Part of a small language model's weights: learned positions, biases on query, key and value.
Each number is 500 + 40 x the weight over its row's rms, rounded and kept within 0 to 999. Layers, rows and columns count from 0. Numbers have three digits each. The size before them is the row's rms in percent of the matrix's.

# layer 3 MLP down, 64x256, rms 0.163, rows 0-63, columns 128-191
103:527479488549485407491501478483499489468510508551506419543525453446511547436586433522475512464525443517501497509510461557503481529541496462505533496571432483441544465454467526495491514484482438
095:476462510560534506484476432463503532463534543497540479600459513517517480466498459501474466571571509483466551473533495408489477516412442510469451412590544527547517483500459521566499621530468505
104:463552455519466536503505465484461471496494522531558474544529518479545539455498482540479539536468509483471387512517426575554489567542574516419516454507495534482495443509450547501467413414534541
098:428483412540481544486470506550416519521476490560472505526526478509499451425489501464513517482531514485528492512507520559455527510530489463478446442490408497583490555515491525518521496525420469
099:498535548478432475506515549469518473450480490493469461479485407491497516520501436478531567484567508466545469482499491525486464483481565522469535520461531514458452479531498493573510467443548555
092:543497477562491472548492506524474441506529412541517497442490446509469541509535517487506442534568492498484540521538429540447461504440458433494498430514413449530506536505463492480463501540483486
095:498422543365486457490480563511473498496476501506528462501476506509499500529450492541481546469433510542473540504521535429506472502487473475437454550434560484472482469512533508446480529510526549
095:516555490439516486518495479435473523476471498540501467544489503468484455539455471469535503525500503469527554463502530415476510501490495502491544525523462501482485518498491513511497437561555447
109:498538451417500474536513481493489543512551457523498511476469553535508523507487553510543436486485559502515561503530391481564454487400487490490543440449486553508514508510506518516503533497511434
108:482483498518550466499535519465487484515518537451523511476517460513536462513525547512487528532454524546504514523504545499519507476458521560537523524471538472522477458476486496454543531533442540
104:503524492486428463558506411503470499596560514498523501511481529509475559482524523476560486485459481560518489487485457522501524490470442479545564493552520482525497451502458516537426482584514452
103:516475599520473516469487519511483502475505443485464461535527499442485477424433450463476472526434494466521568488527476567458476468550593528465534535534450516508507483520480510522485470521422438
102:505480545526508566524489487509452462493447527495501529453479483428538463503549460533452478492580521479483540503510452556521537492515420443523488450510488478481551485528492505537530489503493501
123:516475570513549348470509476521473573513479524462538509535418554535477571483524396521525508477478488498471519442532419396522535533494455477471459464482501493496502579487516541516489597535510475
101:478521495499472497512509490487477521545529494513480504469484471467498522498430455536471496558443601519511545495490509515454494477486427533549563456542421473491541444554490500537447460503521459
098:475454534433546577496507488498517553489523588522517485525494423543543479521519505523482487525524471501459496501460497440494496518544497448502507520474551440451475500531536499478508529527506505
103:441459529416475442485487477538505488469480629491531438539525493581504544501567482453568519469490479465526519494487496480585489485570517464444520523552515517418491501524455531514451478493406499
095:473488483534525544485530475460435530439486505485468554476505527535459489524538468429538488536526494511468542421473467465507473500521511486477455518532521491552500540476481492499496494467555494
096:544466493523562463428463490510529535449437452490481492563521457537441478483488517449521463473514541504481460508501523494477486459595535455529536522466532529527506550510484467484411504525432436
106:501475582543566538462527569471521469480503457468496494476516530488564468489443530474446477493491504509548442507503473504495463474485496423528520533557397520567545425503528480478498471534516454
105:449494583517518516545474461494513488566540534508584507482478482470551434460495559544503427485563467527469524527522475565480491472510541463545531486557507543475463463537458503511538553460549454
105:430534381460558485510474505444544488563425492512502490458483515468488481526539530434528434478489498510590474544478515476497533511493531529452529546435565460529547485532496516567502526467532483
094:407502534485561536414504484491441570510558510467459562534453492507489535516494481529500472543513478474480567434550491476491520538560500528542493443538487537540461448567475514526516490485469533
091:477546430453470479524492471507505464493463495425499494447569543466434480501460500489528467468498499492457459523574486490450516514491512498502499545515531575470468462520491529478534500554538503
106:515487429511495459482483524489537459511477493478517450488527480555456502495555519480507379436555445484443530553510567522495480506536447446480489529473532493538498501532477488522542526525529493
082:496452521559485460491490483502554503464504475488566526470469519510527472445586484520479474522509440513516506487504440592461464470499479512499526544467563480501515521502473500507474519392464400
110:508472558516508496445504532515487494469460529500492442459466506475594450532496484490518469506530441514534478534450521462521463462545508469475471505474504486602530446508492493492523468513595474
104:457496481440524439509493513506455539432501545447458539412506509538545467447465477511514543518526474474475457492545500589505462523526408541527546464546530500542489496488503524448517511572428472
095:528592489504534422513507499487540531514485473546516545564538455453471459472591474503495511443417492506486556443485451487453560515524486469485543507539497535420542472539459522453504521475536525
099:470498551479518569500510493485519505500513517493513479488487433576471541524400564456496454515531522459512531505589470544507442490453471446470539448493422480499529512547502494429577460568493467
094:501510430549555556524478501460484505518506485517510548558507516477535438476490545493461542451508498479465467499469562523468520510575550527501528495574477543502441475452500506482449517494456482
100:469460468482534448407521524470500511450496538525468449524448414437500509547442482483472500508540493490514471529527485531494458507561538520499469498506564501537424525470529500483521496528454461
101:501400490476476543497554537529466469459507507560542488486501523451583508478454474498439553555476446515526506473531512511490473492606458558515448534529511459528521424492501510531526504513488473
103:453547538467484558480510505448459461520467474497549490533541423545478495514414460451493508565578458499509504513565535426485517462505503526543431510450519457516452447501429519497498484527495497
105:482522467486538472527493482487478510500481485473525474439496489592470470536470552524556482564526482489558484523542532533487465499475509543533438536520517552466481465449494508454511468526544422
092:514540507495461510538534519444548512490499552476501494476519522547509534494519513512562534550458457507491520505490548506507503525487540561522521465511559458504488498440459505570537502444478507
099:529507499571488479498506463495507482487515526459511515479573511506449504481527497526475551516475488494527424545503485447517534517447503461502474455480559500470491472534486519447518479456523516
104:517481468508563443537466505525516476578472495504484528534514509503457507444476543480472437505453506493466556462478551534465494490620498479509447456445424491492509466588464494524453527615552510
097:448545542456545508513474496495512521491460539489470533421521489443480502506558466468576392534439540494427489484490513520497562525452408441531489490455498489521552513503485499543505498471541468
096:519452530444439514461526517534473485496497525431511422552477469569491539556522473492537469415517492482570510548512502545484477485499578439543507511502509475517528536495500516515550499522438434
097:550442507487536511518493516513450516573483482443525523481488472539566501463489507513497449548484488526498556504513452448472473433523496493555549510449440449531566463547500464498470525492566478
116:480485514518499547495503509452529501491479568501533496527469438540456482529451501414564515503521470567502433531511575529553488474470563458552402530510514587582432451482512513520506439516515500
086:496501503567551525448463494516543463495489517472493426535477541418475572501530459507516544532504544493483519516541474511505454498510468495521492425501487486618468535494478492551461514466429495
107:433524479451554479539472540507567513545414552493500459431466536444492470511539495473573521533451547546487512506512479499531542497488527510474536500500524499566527463483487493511454491507556564
100:524508511561432567542497555392469513491454447537500527485481494462514505487460538504497542501412505489545465469465500484509484510504452494567484461598473516495474497481529494528489452419456458
102:553508451470458500576494509427463518526535526456500510502526476526474425526458537510537581498461485524509589509517571454494466497450505521508525481509453495533451421532506521548452436506523523
090:548510468461553532505485488474506482540483518610507540496438471490558512457474471530473458574501493555481479535488521443483485541516352538523503478454546538489428497449478505492508553468529554
097:536472463508501541478499512485525510463486447450493535588481496497473443494469469495448548455470506495507563480501571443462483524539457467482444535464512581463483538500514481591540524455497516
095:513466466516480462451485486496472526478531573441528496478524479543526530459535509534447539510482521469467440447487474560458517529473565528451489480459472489536517466511482500523513555522492433
095:509535535520577495517499474515505518508511555462485467462502504524551496541447497518456473552524488466502491479426617544510461495496366488504471495551531418508516461587524482486522503498529530
093:427551450560537566453473472477491514509500469506517525545540475536501528549457508512467505467488440473496438465502442580536522497503552490468460495449526513534498396539472503567501505510489484
100:536540502522473519476483500533471523566466482495548500506468514542414507511537529487500532539509439548544451543528523470517500498490552499514462484477546469473449397499479529499515516488562527
106:520557486462477491531505502506492535443531512480484512495437522431504475513465487503500489529540483514515531535516501460438468483597484573513406500482590525534486513434493494448507461526516448
088:531483451486491436485490516443571465476461473498495509521578478484481458500490494485526587444461473510499550496409609592451458510484422437532422505513538530614509495572452500519469481484523410
104:466558557566511560490498506493475484476540560478512492522512504438550543445476395525506550494550518470498413485479478413475520513539593493487501447556409510525502422467452514505477481465485512
102:508475515566452485423494459455500493412508519537494546491493423511509469479483443504460568510481547532498492513467541470439517465409471476531522510448590519585479478485441483496449578422578543
107:476442441471520536527476505480517492467492492512480590475548440427492435475550491426519540578456540526503487538532616487457494500488546441551501513535487507497462589531495489521516519466494519
103:479505536510544475497488508519470495541458493538489473457543500513468479478557500531462538507485551499461497481504515462416492466445547509522494493529480428487491489519453499420480501459524487
092:452512497534497506533502553447509540486508441543543491587505519386503477518412520459482501492544480504554445498493430462502447478537561503530413539604474594474487420436534499453510467510497482
100:520546469516570504509522544554448552516488459490501529448423554497510524503529463540480517574558519500516483448542541500513521523510445513527592535482514412490500634534485499465491453509504507
086:510449572597523524465492535519472473511481460487563461510534468469509478461510506461468451444503503501592541524515600589467434475539517469454483581499511506481543503510508477513515482435470497
103:502550473570503478486501544440523517533483488493451532435518488401556435474579553433497498484396582497548510515489548511493498489483550491487673506472489442544462524498499486504515483456500520
109:532553437576560548525497437565496484496497490495514562523438470491475516444501525515498603503546398545476430533503638598502533477491521441514425457468521466460505528497443495438479481497466471
096:508496463443502461527519532514489495470490557421533438420533498516483491519513462537514517485462449520566569515544532485485426505467447510486497508482541385492579473502526521540478490520535451